From a checkpoint of a small transformer trained on Wikipedia.
Size: 25 layers, 2 heads of 64, MLP 512 GELU, vocabulary 2048, 5.21M parameters.
Architecture: no position embeddings, biases, tied embeddings, normalized queries and keys, ALiBi.
Training: a variant of Adam for these matrices, 315M tokens.
Each number is 128 + 24 x the weight over the matrix's rms, rounded and kept within 0 to 255. Layers, rows and columns count from 0. Numbers have three digits each.

# layer 2 MLP up, 512x128, rms 0.171, rows 19-73, columns 0-127
106116116104168111133112132136141144107143112111138139147131135137138129152118133119114144135125115143126148138122132152113146122123135109123106135098113168154127106107129132152112104136144147109124133125109115115139136128126109131148155112130123151101140137156137124122116124145133122141125120100117154125124141132143128146108129137111117128128119151137160110119139154161128122114143
109107113131165132101141114142137134126143117103133129156137137130129116130140143129123122127136129115120147139128136124114158127122118110153113097116118157141123122103118118141105097123153140127115123148125145119110151143127122123118124124156107144142146120153097136118105124141125112130117103114113136130125145157109156123128111159097126112157144140140153128127148177148113122118146
125092133181161137151140135144137113127121085089137150122156116152124170136138126136132108159156154140146143127144152115134141130116069091191131167125102154145158112131084126137138096086176136151129121125159169133136141156112147136077145121150142170118135137141122111129127121135121126122126152115134129115142159165150108113138104144097125079135126158132129128136112144140140102152160
132122142123168143133082124126076115105121114088135109141152111131101129150168122137152101124141131115124125118105147118104126120114112107155132086136151163092124100122136132129078106113146151106140062171154125116098126171126137096134167100133123129120140098136139097110144103144112118157155107131101151120099124153126137120047134136133107081135132137132117115122142154121129143124118
163125121115162110150139128114094119075101112101152092102097138162066182162102182107130166101126170163127098154155164224064229167119132127151083121071127145194135095129126166123130085102170065212131088101132110120105110103138076146111108135155129078099125112066160104175170082131070098078196093101116142145100084128175118205102106131099147122088149135110131109175079155124104114159149
108163127109166129154138149159133137146155110096152114110137152146099178139120132135129144125076113144134101157142136123100127117116118143150124094093122160144164121128099156107133117136127151107179139109171142120146111131140123144091095126121130146143139165144106134112128125151132070132110086107137131108123133187139137158106117101107122108133073160124137119131149159173151105117119
124114107142145125134172126144132121141091112104159111149162112132105170131117139133146128135095124142116098145168142158113145124138146127131132166074089149165163108134089111120118106100174123131136121118176140092150130135158113125153159164162138156131159121164087139145135149147118114110134127079160130131108139169172117129159129101084133127124097138075101115142091144141160102133138
181137116135141113126190148141132146120070112148155085122178123128142181156112136168162173076119143131125090156111170153049179112080163109146116104094145144151138177125129133101122103110142108112126135116096161168152132129100105115143098135125097141150123131068102082104144153175075102109136122100157152148138105103145130161116114156125124094082086159089114081123111151129175075140157
146176106133149122153096134158103119111143104098161146149145117121128126161140158147125156109137134171127158121132139141124139121143104124187128119115114156110139118121109134102105103095208159110144077154149112124128128106152112129108119145148123113063123121128093142073147100129145080142129123089115133125093123082160158146116098150109123085134135176084120133133144153136127110107118
119115082115168112136145119140133097107145093067131126112159141151098128136127126135132125133119125125098149168129156110101129128120111142153116092137135146127158134082109130119119112147141149158112112119136132127132153125149134121105102078121114135119155123132100094096112130121119065161146131070127161102146121152127126128127085172101110097107131141132162114120159178143142124115122
110109108129142086150108086103098112077087088133119151107149141086149178124116137133163118100103124112159136135100179132127143163141109128142135125084138147206119149127133134087123096071192115089137132133164106103155086129099107080147183141122118103156105110084164137123169107102110119115160131109113135176056082127130108126152118172092083129126117128128133095119112122154115148167188
125117114124160124133128123133126127110133124120117126128136123128124137140132124122133134122122127122128130133121128130114137133122118115145126133129122176140122134115125134134119092126142126133130125129129117115133124123127124123133125120130128131125147124123123124117127135129127115131121131118115134126122123132130129133119113137112126106125129121127122120132126156134128114129135
088147106168166121166151144168129103149095094094123128110173105157144152145114134156144131106132149166130151110135126182110107112127109119144138153098097154135184111135099115091126105115134146100140108171163125132156153144131133148108163148148129160102138107147101124115130149125109137122155133088117122136134153160160098098139105146088151087105111126092111118125136140157161090096141
125143086097161103129097129144139111081158091100138138158130130129132133138132163134147140109118121164122143131129144121106126163148118130147121121140129158123142096092133164140108107097203141146141123125134132106114117148120094086108134124136126141113134113148104143129122111142122126163121119127102153150112119139147125136122105165089140079100115146141123142128138181141105085115153
125146105098144120137106130162136125109158096070137107153152141163112167162103138163132139135087107158134111149147143093089145129146121140144114107094134154126109085120121162110106104109152145108144146138163127107112121144135072118099100158134119149127141138147085139113107092166132096122078104115110130070093125137141151159080094161108140080147102153133142123128155170172147110083105
134149102120155139145099140161103112119118095099146118160162119139124124171116122145146129124093137142139131135139159127089141118138116124173113098093124159117151141100105118104117102120155148084116097158159099123137135137134094124146154129134136113080119090178132121094136134126110099137135146095139124119119130134128123169125108128101122131157078137099125088128148139144144120096107
132139115113147118129098119102151122106124106118161133146128131123130128147161120126113151099076124109134133153110123120088151117125121133120135105103095160147104127088126126120102093110153173120127100136140122141119121097134097128147110105129139121137148137141143142107144102152143066135135114121110150134125113108130112158123133120107129138158119118141127120143135134141133116108114
150128100119153126146147123126124133117148138111183102136102103121099128145148117135142131165132140124106111119109130120104169133125124115124141089123125160116127138110110130111135084139154130136188084136128112102152131100129149122122104115166125126086168113133127081125128152136124106118147120127093150111133134114121100110114141116113143101137156116115134111141110140120107123133123
112106095122165147150126130089129105121100086095166100187157155148105131127138097141103124134106155100126178135150154142109129116160123093142101087132135154148137150077102105095073116098161114111143121103141129116134101139160109117100135074161129106114148102143149123126120112131164111145123083113117163126125077142129122119150140157050115117087141166112158141121114143106157127125111
129117082111132100105116099127067092096111098118148155098168126168141150113123117166191166105143121133180095186130132102055144114090120124144160099122128141161142132091126118078151109067141118153104149112114119128141137124104102099174117122112130098143158117135149063109177157141162090104121128127112170089177126152131074165162134145111111110110123131149155063116100151155145132105113
094130104116134131093080108123080106125171078088165110139165104083056152152151101159143181148141137090144105112113095106072118130082104142200113146133140146137165117115084151126138112041140145149124154137118143143130131109142080118137107151088146141138143119158091115103180108126138149104100138128113108108155088152153075158145099147117138129112163120192137146159148140110120109110108
144100135111129119122114115091117095090174109127138118103120140156142119143106114109149135127126105109135145152132142128104172161147148157120142110129157120147103129059152137122104111148115124148166123122141136120133088115172099094140115107107121130143170142128128121150136137160129111160119112089101161114154138103105127146114092150122143074138154113152131133127128137120165115123081
085142097140165117148122133158107127117150113096152141122164131143094155126124154138127133121068115150164142130139117122115125163148101140153131146114130159163124092106131159085123120133163156127163122120170111086144131116168102129117092128137118139115132130127085137116132115105127091142146145097144140124100125134151113172126078158120122104105111123096132136128136149156149103130134
130144135140146135114146135151121112119148115120110096125140149120125125128141122109172111129128122151152135120121160126075173144124126125168089106134146154116093100139141137108092100083163131157144106151129147127104110110147121128138115111147117122122171142140107144141143100164125085105120102147118130093118099126162156177095124140092157096144114131148104131164149174152151099128114
084151147114155106155158133139100150123166127096109115132153127120136149179132146093148136137094145153087164121125182133085128140128133110189123153123152155102183118120128149146114094137144119130143131120155104107169120157158128153089155162162104158125124105126127110099114130130094116127084134142127171079089124127166119136124106106084095089090083163101104095112137154150152133134132
135157104098151149137131131146157110124144100110134133126167131124130116157152155144140124111092115115118138139118133111108157154090110133131141121121109149105138105112147156139120113102174163149144104126129135128133127117123125084136114131146131126105146105132106100129136107174099068156128133106117139091102124149149094133118110132095150120153105154088152117133172165145138144121116
140117092112140128128109129133133139101168120129144118116185153128098147150129118136113131100119138105132123106118136116091183137100125123166120104099154154155100110127133165125108112129159164128171116117143117129113123128154069133151111117128106146144140101160152141090128129155131100133139109132130186115119108129102125151126133160096081123155119165122124126141101189114167130112090
105160103101168129147128142134139133138154081094123131130143143124131137147120161141116138084104111145143130135128145108107144135120106128153118108092124149113128120102120162133134105124159179124135134121158168109130127140103120092106153143121115121141127096144119146122131091171118105138136108117116123112097097151103165159108099139110110105122100137102141133141177167159141137108127
150147099120153155133152126122140144121118115138148109135157094145143141173110134097161174139101175164141148129145121148115143119088138061125117142083143150146175125120128130118120106119172150130158095148108143089136164155119114110106152162120140153105124101145121122104122099125103133155132134088131123140121116144179100106137131131092103082128103158068108127114120140156113113127131
128142073117147145129137118156132089138175071081122131150160095140104115155138117157140163118134160162151163112116133150105147132099109109170125117116151151108159111118104133127146094106201159142112067142144105118125148118134128100120142117159130110086138101143126159086150122104117094146137133096138132122089108130140136126105101155083101108129110153094115125139110163152154124097110
111130131134163156162145140090106112119138131123119122135167164138089164177114139134142104095131142110150121144094151114129151135131138133172105098136150149138157135113131157096125096149152145127132087108119130162136126178124099081126134146091100134136127159112158135128113147104130126158160104124094184141108102134156130143103075143121114093092134167100128102154141148153176128168152
127133104135138152154155154142128145133154101122130122142148133108127105129145119113144159094094142154135149131124157117099172109115122103164114102129161156138106112134127135120081098091181128124141108152143125124113096111166131102131148103177120128108140127136122166119136097184139088138131118144119133111119112131160127186126119145097131105146099137095131138145137143148114093107122
103128121124170144170132126124097141109125136105128132140144128133119146203090135133145105115114129117144157120094129118114160117113142113121124097123158162167153110130128128090100116149142140077136102148122101118140142172137092125158130132114108124130136132119152159138125139111089105147148115107147144128073144140168132151077136121105089099131116148100136105121145153139123106143150
143100131142152123120122116111116117080126103116138119171137146150123157130121131159154132125105156116162153200103139100092188113104128153173106131107119155137123155058089133124145100139131163091155100126113127159155139146128122136141133103117116126124132123163164105129138131177136132145139089109152141109120135143144090165100104140093135103160118170136123118126129139159146142123133
159145086094166109183148162087131138126125143108126107114097135119125163125092111090137098116127168118176173143172158115078169134150145142152152109130145167116089149114108127125150100142188113156123139142123151066070154099161139102117067140125110123116158085097128129096149133105122113099133143133095131113084099124112105102071087143092113098088134110122150130158116133117152087159132
121131065106153151140149143159145102124130127114125135144126128171096126153142128114136164125106116137113116127157109095104150118113095123150132111087127153113119149102078159112118108116177110167138102165121107129125156111159102128135123115154125161115171145148102103130149122155147129124108142133119169135122110161112088151134118136107138110144100130102113148134121170136126122106091
135150113110155154144126160121148143060125105126154137158130114127095107132128136129133162131091121117143151117150115099107123155130111132177121139128147150147101112125135135115103113078171147152150128119127133104126103113143073131132108123198130186120148125136090096135141110190146109139100136145118136091118109135146107144143109152104141102122095133100146141133110151147121094101115
135125127127168133156119099140106109092125121100125110144159159130117136148151132143132125109129148158119094136134159106093135129137102143150106118088100153147134120129108138108101112126137127133120092128132119132125132123116109129124119109156132124117129100131137134116148105112100108140156124107135129131092137174126136147088103143115146128105107148132140079122131147109154137103134
121149090121163150159150129134133124124172113116136110117165129121139132187104151133128121096090109152157142100158156097109130103121130105148096119109130153141123091123100152101128104111151158156153104120147159121121140110133137142114139103143124147103144099150119128106144128144110108164146143111145142143089107136143117133110096156115110109122078152120112115128156170122136129103140
122143105113154121156136126109144118113156108124112122132149124114100114154139148135138131103119129114153118135123148113116126118155117124142139115129132162124107112090138146121120102112152157109142098149143125130147116130107136087125136111147122135124161132157142134129116139141117083130154109129114131139114108121141133120102128116109104111139114123124126108130149159133131110113121
125148130164153150150144119148125128144091100087136134082162104120141166173149129129156148124131143167122133102099149144122143118138102111168146137092121154129164099155121137131129085080149130107134088150148114110126123146132136145130155132189140156105133085139138142117148134134122089116117127114124147119123140126176111102149128122113116095122128139093107092140109143127155107130104
166121133096168112133152126145089136119137122128127101161135114121129156167078118086177132138117159155101105133136152142108095113101126079143138088112119157126127160144127154109113117144143132112138128150141136093103115183158122109158192126151172119133109116103154090140154143105111141136112130123140160128068140124181122149111120167105094084077061125092085085166094164162179128150149
128133108130145127125119118162160146133152126113114124165094107118130160171155122063132155170095140102133130128137142098120167116126151115187144108089087156161093120064146126168123125106120070128126081147147128134117159133098118148132114127167166148142136137159130109139171093142116155120114133097139172101130156152130135169113107112124080119165076113173155100181109141144125147135102
103152107135152113141154107180135122112120112087128156111145128125112148144151156148124137121103119146139158135110171158102144152154102134191141123107122151123170114098130143098087109089159124141126110123181108133153090115139102145125143128161115119113132112139098125098151127137097073139143137113111168106133166139145146164158093165112112075142115152104139108126122154153164119112133
113158096068161135147105114082153099126200109063166121168184148117122149174098156153082109097079102136146123146155156074136116104147082133169087105085106167163090089082113170081077130143134182102150143119163149180142093139132071147159075123130126102169142168172104183092111093145107106165119047101162167121140138159164165186087101159128113119166074184137139141116171155137185151101118
179125131121141123115123113139140116107131107122145123104144115150115146167108115126137142161090130120101085177143114117103114150068109118129147138110140143188153163122131123132124122113145174144155107124095125109105140122130104130165104106140166135126147150144117080114134126107135109142093136089141173114132144155152129170103132142128085108127077141138111108143137156163157110129142
119148127103169124153120134131151108124166106089124101143171165137118133160110146126118143091079098153155137149156162087114134108158116155171118113090123160135097096100115158075111118131171180126181123148177138134125119141156087133108113116125124132132142138156120150086144114139130095166146089112162159109111137115139165179082091159110105113154096171123156118123154176131189138111117
133149078117154118142104131137130146096138140095179122119146138111123128150111103163159161110137143109131149156131137119104157146136127149151115102133131161117112162121132165113108106131160132155121100149134128112127129134139137081126114113144107121141154122105095111110125114134118102140129103099112148113123110098122149128097091170088107125118157153119143138132142160117137101150146
100154100108151120135135119160125117121178102094120113129161132146116130159098131121143117119081104140132139144121130112095128122123087127179108087090165158144129113091139125101130116094182182131152102135138114090120128097143100127121129123131135125137137123155093137094114103147104091155127154108122126080118138133130133181117111159113083103138086146111124109123150183156150132106125
107135136088170136145101122162133118110175115099140099162164101144100127140119117128149126148099093145142142134121108107095147148143124119176129067123159155122153124120121153131080110085150163122186109128126114105137091110122098106129086140136123125116130165101101136098101101109150087131092128133116146114110099127164136151081129158102121078108125150129160119121146149154097119119121
115148124124149153148129136133116117101148130113128132151137109117119137179130127143162157097105146111136115120066153086113148130145094112181162127129154152113124135111102142115097080140147131088139118171143140126150130122111130117105117122139126135093153128147136112096134143124100095121121105114120140129117141124123125116089104124090153113168103148081122099143166148133141117133097
119142107092154142169106111127147108126174102099134094148175171155111147190080141118127139123082117116135147143145156088124126139137101138152095127068125142158103083109113169086104109147161173121163118143179134134122113137136087088116091115144128159143157148171093165125129108159072080164136098104160158092123132171160142158100080162104100086158107159117131129137127170121171132117123
099163088113168091143144122147077137141141097116133140132180123118124132157128147118161155103129134161140138108133143130097110159127124128160124120135132155114122118121123142111102112079177165146129134134152147112114123140138096129105122154143100135108116115130116120097153107147105079127141126119124137108136150123141128133115078132110102079089115158120124106147127159134112127099107
129147084092133117216128154148117092121152147080137093113195171100066133165072138171115128087092148129188150144169091094117094115128090169156134100124175137111095116085079176102164118165124171135183166146191126148145075147182139160090109142148107110147174151159146123126142121118121107191122125095131139066125136111165111163084076124110127113134053182088150136145137158121176169178111
121128111141146148177151138149114132123154109124123134118132116153101160143103123130118098127127133152147141102093161089109156131093093088182110124150140159137141133135101147128126107102153121138150092133144095130150111136116145093133124111096157123090131148144138130122155134120164104108132153101138125118115128166188112163099127104111132113144094156120106139161124158142133077128094
# layer 2 MLP down (transposed), 512x128, rms 0.191, rows 19-72, columns 0-127
115135118124128139150144114109119151099144141127108151144143136121127109133115140150142135121151106128111140122130111117138151127123136131121128125114123126141111125141141129144137109122143121114112129139103144128137123137133106129132125136127119149107136135128138142123124130140135114126119144121125133123134156140137140106115139142111114128144140153121130135118125144126112118135127
146140120141122125125125147137120125119144126123144148122122132125135133132142127155131122110141135138124143145136130129112147131115145122130117118128118129135132146127132141139140091121146118117116129139126138120115145116134127123117147118122111125135145138128104151125117114121109113126138128124107134119136122151105139139111134140111137122146146128138132140133133150146124105123158
125108124168140125132162135156056127130123082126124156142108154132148171079147142107142123116141162125125169120109131085134156125146124104126115123116110181155128142144117137126154125123122145144127085123125134126150123164135152126123152128091164183115153106128119117151144105150102156108117116105111138107115161150140119163126112149051115116157161109183132128101117135144142103126159
111100163119151140144133106137112116126139138101125102136151121116091129155106147148112097161111136122145121151124128123116110121122131114127115121116137171119135167107118154128128098114138149144165127158153130132149146167152133095119104158116121136109156162161104115143117116133085124125139120099127131126093113139143128109115130135093178119147141138115109150108102132151155134132163
075143136129130109116141177090105147156157140145159095059129100172100135118175154142072104173108151130087154113168071175063141168143101104079105155115155144097107130110099176077162095152132132170087110110171092134139185092097116121116146090173171166139107091090155121116139105129070132098137071109103137087122090146157130133123148138143123118117193187088116095112121147108149152101192
146128111138188120124144155127107151141139109161136147143156127146159125119118111135172140124116170136127087154116138115119139127127137129145128103110106255157136153111104116155179027146102149116130114121113136144137146112113133112107169132135141109102124152143075148122125137173114103125165123103120135118140114147087126160116108104093117125145162092115133110116091116133118110136133
103143121166191125117155126153069118148071106138128123161160087164132147086118133122155128104092152122117109149112148155149161134121189113115123147109114255176132150189106131146120086117161143112149106140128122099152132094165138135137159111143127129079131130163083120127140139117093155113124154111120137161111143148137117112100155133087139160173134087142092123132144135174139090124135
107150130143166083175169174144139132110125122128119138086127126151138102118124108078120107126108109105160127116152112166122122125147163153124103125117139149140111131150148105108097063151121114114094141088154172133144112120151133093176113113144160161148136148090106120152164166151149140142112099139157126136150165119156130081106062089153130085099120141116171100106142107120172139140073
131086146125134101107149110156110143139138135137064141107125121095134113087133156100180133109140170157112103124092163112162137128164122115107134131147111154124145130176141109163119113137130110116099127113086123124132129104091175094154128130114154175104136097124110115113128105120102116156110109108121104144107086112151098085105105121144126111140144114114111113147083088136140093131146
158101122116169134107121124140146133117148114068134136119135120111101117144136141134121117146128124129101145125109128109138123150128117141115109090161161197139143106127087119157139130148117133107097124094128143081105144136125143134121141109126115116117150103138169090123107119124144104150118127092138164124132112153102137140158106140137105091102125110170169096129131119167137161106128
114108100107143134139116106135144102093160172163112149099132136107114174105109089128134131157132113131108153153145146145169120120094138119079084154114120124125109163122113140137111051114146120115180129124138082140157112099175148153090136093108137133113133094150096112104128096158115135120149124083127158146122128085125104100112137141103132147129100149146104131074132090133159119167158
131127128123129130124128127134131132130130124125123128129127126128131128131128127122135133127127131129127125128127125122128128122130132129135130124124126119128132129130133124126135125126128125128127130122123131130127130123123133128129125133125135136130130125125128136125126134134130132128131132128126125131124129128127130131126127126123130123134133128133125125126124125130126126129126
116085111169156129128164142146116134100076112104085146124130100148150168116116144115155102121093170150139114129129170142133156124142142119084143096134112255153166136160152093137131091124109126113117078131145093091136157137118163101141174128093152147144161117143109127124105141101104158109104145089125095172118126183198127085127123113073169121160116107147093125144106122105145083109156
133153093088151137109136141135142125140104120133103115123113112110157112162147133117116134136131143152137095104122127147087112122124152134139139106155113169147131118165137121155121140142112105149127120133106139108101097129141123121150108138128138124129147124178145131121165162111121124136127150133129152158125097109122122149127107139160133108121134141129143120142126100121101099109146
140107119143131135080122160136134150152112141193126133136125106161165095101104118153148128146106111129093110114122121160121125153138167144120113145135135255138158125143135097138155066132113120157140101104090139128106121129144134117152140171105153145121103147118132111126116134131140134125147141112121137127114100105127106110139131114152154143131148106132142120123128075151108125131112
119113135130149130123097121125093115134127150125107128098076092110110154122101117097153111110122152125143102159135150132103144100148136132145125128177095171120164147114126134123130061118129133091140116106092099119148165139128134114147135140094144149152132121135165097144109140118120121160145152112091128150102100148150127122096106102104126150117130141117095098138120099104156150102164
143123095123144117119122144133141141109136145116104135126118137115122120122125118112117140122146112155125149112130158113114169143142112117146132112096089131122104131115122122138110102138125142132116148099111145119145117103136112143132145157158116132123121106147113123108141114154131091130093123124118119146134144120122134142153133124125129121119124136113129138121123117140135122144153
127127155112140140130152097148135126116103123154112123158125102123116113143139130137136123121120137118137131138116139138104132122119130128126137142133157151154174093126155146123118100112115112161151125143125092106128135158119170132138138162130123136141128129131122118123140138143126139123124150102124139131136101109134125137119129119103119118136126124142106127141125104127143105124142
143145142126160159150125113137106111112139160124120096141132145136102107139180117110119114114118118087116142147126108085101132120138127139120123102117147176121167137068130148108097120163146147135158169100137145096110134127133137123117086101183114123140135134151126158126135116137158135132131126089091118154142107125124113105156133124076116087108149085110157121145135146108121115117106
123160103149136122118140135148155125101142138123122150109127107084152146095165121123142120132113083143137107117119185121114112109157177142112159121163129082162162116154122087175123135088087115140106151109098130142119116143149130124129099137128137142123101150157101137137095145150090120148124123160123107110200111148112130119088088104122131157127143145083150170109135152155082109168109
096111122162128142134127158106126109166135131062123107118142068094126103107107100087143149114109139097168146166152133175100145126126166097121150126122154147110165123130114135117123115111105175129118133129131148138170130123118123141124138099120121167144128111123121118101162107172155122094119137122120164159092098125127104122136096126165158120108129134188153154137193118116178144119119
126147138097132137131107149122128133147128115149119109133128118126110120115109133157112131102124121130150110136137126130131097131144134095123109091123132020140109123127113119127141102134115143133125139118111136145123124125119117110125112112130144151129134123123144127136134117118106116134137138144152137129117134150104144117104132113123123176137150125127123136125129127125160154140124
125117119153150118086147108137104134146144118144114141115128106149158126080110139138150118159108157158137115112149119126136108138149123139124128115148113255126164117145129118116131105121124147156139111116113113105126127113122156109154140146119164123082130141163108138143136119110132115133124137115128119124139125129148102148145127120128146125131148110105116121104123092180114102115137
168141146124125089117142109154121061106146058097142094135162148150115101121170168123115135122163110187106114122123122126153137157145108108137117132110143251123069116139143152122134067106147077125104157110114214139135092098165134122146120102150154103144139118111130131134106100186106148129174117118086138090141094125163164145128139126111092111175151156162150107111098125140119078129135
153117134131160131131109122112086164116119111134113125112096075121122155124101167129166158122149102095102114113100133133156141154124149134124083077134130210151144161127120128148168142124125155128095072137126130103094173100140132109167124127114133153128116138125133121136159128125070146105112099094096114146106075106163092150133100102103133135158133119163105122142149114139169118128098
159114108101148146112143111137145088135144087101163132085116140118122119124102124146125118104083157140157100166114137084128112135151113146074133117106105255126130115126100155151121105120126119163123120101124130127106143121149166104137122155152115114100155113153092099114155111170123094146127149071142105098109070133150111141143104101126140101150181088129128132157150128138138125146102
146123083132175141108138159099116140131185080125118144108188115139143129112121134084127147098116163150167131110114154142105172156132132110123120108134150139127113132112100138139143017097117151126148121117079110126106133120126133111120110099126124172124147101150120141132147121129111087152139116093086149126135114127071101142117129118126136093119154145119115108166125108157185100153074
117114089141174099124154136110122102120139120136135139112135131113123104113136128126149129101120136134148101134131191124117118120140130129131136098135126255116171150116120116143150072125160151116135149118119151127116118165143149069128164143084149117137111096164120139114140131166130151111145122132117087131134074135086115141131113111113135148151174077099126139116136126125149111123136
122072099154139119114207148130069139148135093110157155157120074111112160103111116131168135163076174110157089110171089115099137116126098072091149084148114236146157157141132105126131145130153134081136094118094111107131148151126150105153174176137173115107158126142147123109131103086140129158138153116160108181106123185160118098110116095099145169168125087114097136123116115152174120144145
123147097102153147104099114157112129141150151164087112115112110100129128065122141127158121099115137146116106140109171100094126138121092086120127106178128245118138126184121137154148117117104129121137118122090111130145152133147207105136126134084137155122146107125093108135120109111139117154139147096119085147100118121175082093123109092119132135109140086097107090147134093187111118073109
120167114086139126122161153111086172131152143131144115127135166119129165178144110112124140122114176131139149107088158109150178137115161136135078121139110187118160174142147173089131078130136153138157142149144174144146108145116127132116138126107140144121130139112117085150118124100183115169167085133105148109129104111135139149113059142100139102127105151088143110136119132167179118136126
134093148138133113168130118157077118104176078128123136090141111146110126101156116113132126104100113150143106123111122091138173137074122121159146119108123165119118130139143126138158105078151134115115150110115140107115120136115166101126129118196119157138128129121105114130122094173161114145115112156092119094149114125114129139123173123099091101153158145134156110132120111157119089122126
107144076145158126138117131126112164181158131141123133177171146109145168179109170111118132119124122161113129112103118126136174118099106114105144094100139220116151150095153128115134047139088111110125104124110120128108144124097133148124156152115144110155112141149134143103092149113126160154130115101162122113134104154117159105118149131130099094111107142126122094137119138134123146124116
123144170099177106141145168099097133137131148131129139125141197115164182150125092113139145140119160141152188154100114098116137091091108163152128119127106184088146144087132151128166079119107159107130139126127167132144137159087137131117099134115145126124128137128128139101123120111169111145144092128112134122104103126131141130122124121143141093108156160123105154133116111181203160181118
143176081068137145145154145102123070138065106070181138150080109150124179154097119103186134105088184110131166098148124109081175117135172122175106151065104208143149101136165111127107086100170119120111159128106107125146077141166134165190163167113152137119125111129115116092151174116132115095124111168076108104122142128128129157096109116117125116166142139120137073157119100147165131142060
125130100073166111156143095118161120081147083131175083104125148145118124119105149130109181140131151144148166164127122102125125141121094110111121139116114155128091116097099154139135081136158163154139155093098145125113088116148105136144099123160154151166140121148107094128160123100117099136095121116103135083088123106157102143117108128106175110140137123156113132155128138137143120136115
161114120126142117178159111122147149110183106132170119141107138098135119102117112158123125130092132126150139113192117125119125161121093128125136145140120153146104116135135113159174145107141129124141145162116138139103128108127130139132124129165111129145110133186103091153134112177158130137145140159114101100129127103110098135089132129143111099128143141120127116170119099116103073154110
137135165126140138141108109118125141109144118116118102132130127130107132133119121130133113118112147145132093164122141129110126142113130123153111132115094168119114162142136156139117116113150127123107120125110120131147139127148109150151138135142135134113117128165117121139131121143117133106137153086132113125118098129139138127118127107084131106115116141120130122123121143123116138115159
095113082153161148126177081127105127148164152131110129131131112109133108129114109112127126137114160113156108140126156121105108085093161098155136126156120255124188130127112118125147077113150126117125138135119093133122147104118174114154171114103125110112115140172139128128143161097113138128168151120125109161130108153115111122137135120102145129161134130134125121085149132115131132108124
114126118112161113130122112119112119114132112135125123130105144130111126164123163151130131126105130112141133143127143124109119144107118121118130128117125145136122141105111140121117120144122135122138123139123131133120133143121155131126117105124126151122113130164130130130139125133121104141130122145124142154130128136122117133109122131122125127147129103130132137115133132130138113125120
151102121158145120147173161143116139131086120138110153095143096145127144116111140130141108131098144163106133118101134160143155127164157116089139113106146176137150128130141119130154141127141112130121117130154141109124155172122172120120154138146156157116125119132093120134145132161100134118107146122126129129136119122151118070108129126106120103130147093109113114166131130136142099130167
160113089110158132074114140153153131147130114177139133110160106109174125106073122117118116131129151149120123096130132120127178133153115111134132104153096183164148130173148112130083088143155123110093158155116144116153071149143063147118120111121128115156115129169106085156112097143135168114115152156109147133091146116158132181152075146132112085119091115137106044153142185112117152124103
148123133143137133110120128138141151119137131160145126127104105085114126112109154110139107137139114111118119145095115123135137110137131148135091128119149125094107174100141124165128142088126092153130128126139153130163172132110127133108123100128121115147142156102139113140126132105135156142142138139148130134117137131147097159128144150145105146134125136137152148131145118124131094167126
136093165133160105116162129157108154137128101120105149080157098110124126084135146113159124133084145122154144128113135109152144144176096139104118122167143246147145141148157118136126048132115119170141070095115112110131141091106163119139137151134152137097139133122114126108149113119093105135113129084098097148121114137175117105128134126105129110178162080155127115122103102144144090135107
128115136100112097224118134129136111117096094105147094109127118104092149146076134157108103099123114129153152160158133165074119134101117092159114121099148015115106129098105176108153255132201103128159120128157114169138091110157113116124088082158111100155124145127152090120162081084116079151123101125101136097117101132172099181071146141135122123089053160113146102181123163131129137165091
124151103119097115155134124150117134163103100089129142124117113117114140165160123135133104169102143147147110126133111124089140121094105100131122104128091202152156160105096154110133114118139153122137125156115132138130139134135141136183117143150132111069137103155127078136119124150116126093102139105116128136120160132139136163117135139087099124148109136121112095145154136166162131114133
107128085146154132075148131158101149134129130163131153100146124140159103073120101130163132144134163138107108102118122099174138122154111135093133135181122255111179163186159120147142059108096145121103134101098125100129151113088174108142140187083152116103146102138116122114127122123113130122133189091115124138125099125103109079166146105134128150153165090125099103109105076128131102134143
114125128125122155127092098131093072117134181114162159139121133092116133130111127121129107145104138124132174157135119146157152115125157141111113118120131155095123136105128129159115115115140119127119111113124167104147104131162140132124126129078111120147116143067119171132130131140107095135200108094115129123118134149142124109114126120122134130140138133131125159095095072125144127147131
141098076148138134094169138164133143142150161165158155090091080126159111084127109133168147146084090167103108093116106078090135132142085128143161099157152236128132134154137101124144086128100101163080107095037102069113175103124190117161149117114197124119129119177111115125124141077140136136137208101102110124127105097100101096169139091148124120143190058111131109138097115124122091111138
109076161116143125089115156144090134156094101165143136128126074182122113067170123135179141180124109141106100099105070141100146173157146141140163118121165219160161157192155116147133133099118125130107115100054131118130090130103188116167094163134132162118099130076098119147112173082180123135159160193103113120119083172067127081157163097102161107140183096152126145138118042157118081122144
111122138125166123114116126139155136096129133113116128091100129115178160142139111121131101119130127133122119146108156138090130148113100145123138118120138140138135131085157131135107092151117132147127131159130146120116114134133137095115127117148141133142152174132118106122125147171131098140121144134095145146122144139135142138065122134123133064100132149115141109145125128104138129136128
114153113159133149077147133124103145156123164169138149136126119171127094085113113113128090163112159118116133136122114124179120110135149128091149157141113255142142148170144075131147102130128120118111107093114105115116151111122168147157156162097143128089111164150136152138103154121128158103140157124148105147153159120104106078200138078142146177117182069117103147095136054126101119108136
111107131138171126155158127151102146122124121148077130099140138087134130107121156115158122101137168137150094129110165129124133145151128123107114108158141252146151140158127105141110073132117115139139102128108122110102093127101174070132110165122138160079166105107130123113137111158097098124117144118108129124115098140147100108129114098122120094109160117134143078153117118134123085125117
122131141092095126123095107122143138108119108114142110130129159108137129140159140085120129126123091126140151117111128131121133136129131107137117152108132000146141098131125139123095209094124130117128133126142145140141127120128075145142109083134126142153120100131138133102114129115137129108126131105116142138113139144161133172135155144114132103124102157145130133129150164127118135121138